Part of a small language model's weights: width 96.
Each number is 128 + 32 x the weight over its row's rms, rounded and kept within 0 to 255. Layers, rows and columns count from 0. Numbers have three digits each. The size before them is the row's rms in percent of the matrix's.

# layer 3 attention key, 96x96, rms 0.239, rows 14-31, columns 0-95
084:103123087144138065094171181172134131173179107153108072136105084114165119136137103055124128088103067129158201159152150137143152164132091101128109091125131148129185124126122105114183145138055114158121135136107116118132128087176094113140195112119153160087131139125180095091181126199160121100
083:100092111135162168100172143095132068184061114152147143164128146157099129125069111122123163101095093129099193171135164137168118168070151107088140165201119142145055075138130144090132141129126109128098162066126112134096111154101126187143162121117110135102086090156159151176138162101146128062
091:184095079146084149102137158083139166133153163140115176150138165130173074191136070129128170144166135079127110131122117101154155182162129125091124102096168123119047132128135131094146126123086175207142138090066119119120142149153136161127131076150100179184088101115071148121108182140144120091
093:115103118105125136071105193130123167123139120130157102103111124132136131123178193124124130139183227081154149124141099148228074121094099158113108117137104126101126103145208131134146074106140100152137120135142115090103128160123062125117135138202152095135186129114103167124135091111148059091
090:116155123129129159124117125178129115142104120094206054112174110153087148171117111130110175099178134049116078120105144145113091142114108110162087096137138186174091114070148095136144125153151151117077042172082127103151164078100159172184127110123116150112188127137175127127104119110092149119
092:110163152108115108101090110109157126133064190178104157120195112143171115177113129138120144087055105133155152158192158149146155138146099061111120130149072087111109118097099097131105173086111153137104164179111152180089091143119129108094146116223112155134190101131128141160112082134106108158
100:092101128141131084123138170179169162203103081143111200085119158161112141155137152112184093176110101089092122161152136155121111119075142122058113125170175143107154140128136140120110128083145100156177067122111065138178056114116113158171106109155101127098107113193129160091146082146118126143
084:130084151159093100145139121149144135109107141154072168064145102119113066148172097151111185197138131124084115122159128112147118136083164123158100115200097114169126104084107126076172131082125129098107141123152087096113102107124125179077105116092166183110110160131220160173106172137176143096
087:181111078133096117085154125105132103090154180159148163177092094107111078178097088142126123118152077176111114066135129194158158095085064134123099121099157108142103154200148107053143101112112144138190150170139142148105098120179168120124123126142104115128161064173135141155119100137133088168
086:094069167127103143066150119139142145123124177128130056162141110163147167103171165133122075155146155124125092168157144118134131153085107165117088111122069180155097066122151149079093125117112135134121144076114165141155099194212127044135143088170129190133129111104105134149116144124135179160
079:160097137123146208122125186146084083156110111099144136110119124129135103110080173155179178059114134147091091111158106098140117168143108099166109124185179130120129190099092108115149167096111099143139100113123113163123203179192146104155137101104069125071131111096189103114105166119163120090
096:138174130141137131069177136141161110121104161109156115158140152164103116122180184093128170135123138153173125171102091187113104154151086133179139127081135113180127090109088170077081138122097189081113103179078147168112131143138167150124104051189156101141063163096167138110151115089121151129
092:129076143108110142145138128124133143177085147113159087126189202142083107111111096133139115126146114122126128136178155154163078103143146077114161110112122112145116179184117162064083171154095134101152187099160117124112134084121116106168120084131212141073107155137144136135195044164075117113
093:073095133173165120185046118094112119147121088126121084103086121110131115174153109098185048157144148167179126125109042072078120154200125077148109136148129111092084138099139113128101178163067100110138096134134139130118134115158097138136158110156156153187160147129123136149158126100117139092
088:172070123123149155166094112149100093132125212119119099134163113090148115103096089101153118169142117163117137117151076134136147119102155131151133113160030198106104130105195152112170113099156087131091130170114099108094127151174080127175125129176119095176112169122158202103110152121186162137
088:113124096128118124159102101163110114139078125093128127087150149101158153141146147129093065152129223192125076183147123122155179139120158160124128119123132165136222099122142111103169134117138151093065163066073111085162157067157156097081094139096131142164103117140176116083162141132122131090
093:122197101167181075118138127125129127107131167087114166147146166074180149110119152172151094075095105114142148157078121170099071088177118106151144110113116127100139099140071114123125125183136103169115198106110107121063137119136146115122210089184139108112145151137086112124066148114147147062
098:112102214086165140118159139074109158091168087101121126180147177171087102122099089135111137165103215192065142178101140111094142111128165146128091150161105174162098128150134178151157100166200168173117108133135153110156137120115117130110150102117098119137172164126126095089142071126112149148
# layer 3 attention query, 96x96, rms 0.252, rows 15-31, columns 0-95
090:150106122133131111133197192152119136178098051186114063090134121132166089121137196136142131118149120108067144081150102132098102127119118120136120135170173109191080133088152200101106159101098116104126121081204119143127084150131053163150101131126130204104160121140130136109152136120144141137
076:135174099164142101183112169096128143152158179172122139084088193111149129181069107130145150137152123162160068123103144136117155157125136151151127088048160123152115191125097118074112163140113169129164119074153075158081079100129109191185108091136105144136101105138098120122194155115139126092
086:106113087076129126180148123160094144145065096117149109118146162122120055117155211081196141121127171095159096157104108147103171104117159155191112168160131143164140135141157092064093109167107104131139114150115163054143084090138112165121130146119145157091067128153168135099120101095152180152
093:106100113101153170114123146093088146063138118144210150071193079149143124197120142113157191117110133079126156107052095131130103171096108091189132100149083148107172140107171099148151124164062122130083109166127136109149117107143136172137085149158153116129131148149159125177096126130104114063
093:120151103100122135117150090158152066132132150121137102103088146130118180090148144137156103147150142145128135114156136178104217117134146110123106119126145040160089175103105122109139101223120106085144088093091150107134127150039100137163142138073166153105060174184150112114169161098122099120
096:121120088187132094127077119103076109131140105129131100092149154163127125094061206119128095125158148114133100173112150087101063201077184127156124149108192142091118158166107182119195134135100101177125167088116095129125112162139154097091066133145115141132169161138089161141169147131108160150
080:117133123190187126137130122167099090116135191129118135112156105056142114053116100139115130105104145182119185178132143112091084133140154073172096112156171145144098126136149140084105145161129171111161168103184087131112133193178098119202162082145121201107154113131163136152093143162138108136
084:191084101200121088117115084203131179179117202066136090070107124118125101150143124147146120143148114098182176102134157099145138128080090152117104094080120130148096145114107166111150103100115122129122131082123078128134111100069171165148135142100156119121090103177121119132151031136151146125
084:091123147082110135126141159142187125112128188124041077127112143116167120078141135086194145164101081138109099161132076150131135133143144129136098064080066151093159081127152191113153134114127118036111185132150128145136107143153122133117092090111134138136059119125153189112154108120184126152
080:122083117176136108103143186110109144135127083086120147166156059078135145139133094111152170102121124100113106103092063075105135126104129104132121075109119142123073115095117116107096123135097113177078075114144124080106188186097145143184081148107098175175097111080140216124139147150178111132
093:114136068121147090106048145121161100082123215167181118138124121127092118152125144083112111104076145135111137162096158187150116128136095157200116119139070112129172116112080152176186144139164115089107101153076156177107141106178113173127065154138104154139113091140188149151145146115120151136
083:161099123070128164175153071107100119167114090139083136072130193079054129093091117133106112153065090090078112097095161121097081129131116129153140119132139122070116120103106192158113114118120104119117139160097137133152113151075132126135073124097182071177126155123148119144170094175054149131
092:164128054114159099125079116116118115146165179127116208172091127126093098218133136154162160142106137120091149101142107193151161170133132061166155140166130086133166096132164101126090065145134100115170138141088147133172083178135167190099100100093115115115113128068116134117127154122142127088
083:116088079132114169121133141124134072162161176115113104118164089045119118102172113136173133173066102137102124070113099119153131094133147119125119160121175175126115156190118147085126129113103094151171099136135102101141127100216101128143168101153154071100057095131150154185143102160150107065
086:113155054168094131091142164093150127078128094095150117124118123101155148127099123153120115109075127121108181126094103164161111133157121189159161136087195179138173137153148130100098173097098128110105128152169140174155163152170169037143117076164121106130075105141112063159144168189122164121
087:188165181105137139089141128154156125203138140178117160126151135130174150139174144153110117108048129139093152120150117183120165076141100153107147115124146097142162103145086106182107060174125093121138149089067105133098160100103133147127149119120088107145075157140140106112071175026110145142
095:142129176121114078149087167119108142063110136139127137139151137136072011120074119103100164154107127184118142180146052123151099127117091155112116101140141151104116177152159174177167106098099156175118131151188106178122161098146151124076129120142139089162121148146145138163119140211107131122
# layer 3 attention value, 96x96, rms 0.231, rows 0-16, columns 0-95
108:137188102147146093167129097143109109167124178146092070141112119127120115088071087116075106155214154173127148092092073132049151211137129189145128149108115162106140113152128179157117130101164122141148110114175118122174107103117129174119134092135094101110100093155164145102135141187177108161
097:139098147148068143136094174142152114101194098098060177129101105123125080094112063142144141115092119054094135159221118116157114133118140178170135110155145157123127095183124117113098110117116203091156144112105099106098083145174115148106124119185117157075113081162132132087143124104154129179
106:099126129152144092139088095116067091099177121120120185117111162170149085101128165101075132116104100140171125152149113109137036125110077087116117142124124161077063112132141187141135111149084076123141196107113079142128141107134117160088133114170142126091188159129202087116099116162150134189
098:146149164090164087159140153127107107160117098172095072149111170115077098163106176091148159178166145133145123096166166117109112111080154171146119109137120075145120103134149105133122088137154114154088105178081121113117065150165128129070114075152167170177113118128133134041192096166095128071
089:120110187094090095121146160178149066153125116130121142132123157141119133135170171148182151141115115113142135071150182111106144100179144153114130085143132156155121039082157142151120115102109149150175132150122125118079112099094083069157122124160156140146140153090106030152157064148160079059
093:187142148089150147134145148198132098110104117161129160117083091095083132080188175159101166112178124087179112118144130090118106066087105118154154132087088099166160114052190094184144085126103136117121159116163101096180108057116133129087106144124112134137132153139117162167142100117100171107
098:129164168192072113094119125043133121111141112164119127127178099180111124117180075140071149115117119169080178160129109114138108168171127141139132087089124134112159154117108135188164119157218120178084132143129102196127092132168116144129104159111150115115186114093098097138144070099160100122
088:163124158152073043124135167140151112137093095078103099125138111088140097114179140127066118122126105151095088216141106150120179098136116153131145149111114123106124136082147159138165135163127195059085148149156099175101097125128132169095154125168052164110187140130083130091162133133127108182
122:096095100129158099153132129153127157173127106130133084086151082087133132184099184130136111077208186155105071121103177129156124119113128163148170117141197140101145088130109129084055089124142165095112142134076132126089161107068136160150150114130179135080164149184134108102167162081159116141
096:178133164145115127126127054134136144128125109139147106140153102196081030104148158101170108157163110036123161166113110143078143148107109094033071123163129110145138109140102088141122149152094133144124162139152188124192117114111116113147133107151107095147147118099176172110163150115156133180
094:096044155173138148043143134128164131170129108117099163167136178089174147126101165107191127156154131167128098077133118073171201124117159115109130126115120088189129118119150101117151113090110070136124202101109146099095099151152119161103145123141094107069130157093138151143109107133171102072
092:138053091155132141102101116125089187104133133141091160136112191126181148128069088160095142145116118107151179109163109151106164110169147104119083097094123149111133055195188171155093069117163101153137135132195098152178095082120148124140148130135121107110103140121100161093147093098126198098
085:147159078055150144098120095086096096128114149171114166212082184102143131080135139133103105099125160151171196124116152154197194114139091093117154111094145105149131150146121130134155122121136126090190150129143135150121131084150136105155131109088156126149056096144077093194149115134111067096
098:124143135120111149106082106152222132148106182104091128076118090118099090051093098102119144170117099131095089151133136112186133103037114097108108120135098134120094138163225141134111133182183141118196096131152078101165145140114140090142161111167158110113148102123126105157124179138118126133
089:153109136153161089087176160147115145084115121146123144143151101159100153077095164085136131101124188151107105164141125175094047161166142106166075214115118063085093108081137148098118110192149081147152112113135116067126146168098133117177163176112143145129162084145155157119145129172132091138
096:129167087143146104112113116106112119114173161111177087184179109114128054169179071174144142167094163129131169064118113093142111142155111132110126110121170090161111106107140107075141192102095107117122158078148117142143053149110100126157098128115081157136134182119122182125105122187197079140
103:133079124104112160139136092145136092153106141127117143143073112117084090105137163137108117113144186159114124089045106187125187194072123060144145154118127128144119136046105112123146126132095142190063088142127057127128177126097136171118119141187166104142171135192130166131094117127136105151
# layer 3 attention output (transposed), 96x96, rms 0.213, rows 0-15, columns 0-95
097:120098184103103190122111137167133168069168127096159174094170144096118125128185194184179124115095102083143100144113167162185127074164123105149098142112165141149116135094127121140156118187107148133110113153078177097096112180124155095088119184129149159129109175093137081180117162090145150103
097:152172090103182182082149091126123139169062132119204130160170178131138167191162176110109124131109130185097147116107112098107106120138131102113139189124081126174128120122145161138125192157143111129124078180169162166134208138078101101179112150124166125130127139146142097148099127143083147076
098:120118138071097120116160104157185139117049143138096092169130131121082135180127072156131148145137164130102082123102138132113158135148185137164118125146142150147191130090141126120157132162169242100131111134136170127082119104122153095180130170055126136133111103103094149119134049109085182106
096:156138140166102171136117088136124115103107126088176152134093083111183157102145132185139124123112092112128121130103153076090167156159112062076109141042154150109137110133051123129154144093144169113088157098155103103100157098096135143187109179108082155100108120145109148164057206128167110144
088:133087046125123138149085113124045150157130157103119123109128120115215132128128110084113126148115151088092094167113142114139085132110092112186103118106133061057132131115108125082147155112099098081123150083133087157143107085123114166144110138114103126068129117179089196118113126063077146176
094:088163103149085082197123146046143150145104156098150150123146149150163095236123119126143124138067145173092102083132098126136147185147146120127127120120190121110108088125051174088147121138100115133170096100074139178104108165140144147183144118156159136127093114128114159103184147141105138148
093:083095173124126116125150076211109138124109126106119178159084114114140113132110170100139123102161129135184060091147117177117120107079145112123164167151169109133179139210143158089107128148106106079181102146118187099152175120116131106112115089138146183151084157162172148106116112172082137193
089:129127130078183182145170028132116136121150169175124127106141178147112113177104102161186141123099102141193100082124120120113092162126192116136164137131150118139141089084137130066082182119153124238104143136139138106139131119084128146143135133156122132171078138117185148105103094137137123086
109:116162147073064141114084107052147095072100152155131164132132164160134095062079060184152114193096073123162152136108123091106111128118107132132122143153116123087116149083140105186149131053117097102109116140170125167125157124149116103077067143157086132162099142121126156168105073126123141125
091:159134114133128091146107169129102110143184118133092159150149179065149148098175132143063101120085126209120072123129132168137133127171115134138183075086186125139128144138143190130115176124125119117158097110116076124060181126183152144066168072089147157133112111105136149178101079137131138093
094:137210138088154109169125146092090111086129132098124085119116151183107119105190100111108126133049127113114160152146126169091057107112106146148146101116124173102135137153084135109054138128138170147103127112152124140162121126100113065112140144088163129180118066191078151149144181094074110181
094:165142159098112112163142164108161102139173149170185121159133117133157138124163138068161157095137148159112094102054162118210104148128158144188126129158093106148155165100098064160146157136110083169133109131067155155092132144112105077122145091054141160114150151164115129165097212135130098129
086:081068196221122133150133158123099142156116108105135093115142055137079139144081134105161177123120102119154135157135132110128094183127172151214132100136099174115109143117151175104137108174125137188105191119110141117138100140111156132136165101146104137080181195087153128115091155138121166168
095:069135110145152104119130119071110097089140070126198159166166170117182143235147181182142132107137101148129165139094106113130155120193069148152162104104143075132147144152106109149133135127091130119072165131126171147183124092123172152105131109080102124161138158124153101076165079121137137116
099:125115123124134224164109134138138120151146176097188123126082145109115133152090058182117138161158116146121163138132097151151139115177156122144149106137112168164140123146084130163093135070183134067157139138074107157138137057164185149103163080150129047144087122145116070115137078110114156153
090:121164139130133165132156127123161117154100146157060158074126184119115151065096188093154108117146033117121092210162145201127137184100134117129152138152137172121157108102085146139126128153092117140084170186100141097126142173120128143143173161106148136120148106198069113128148111105112177127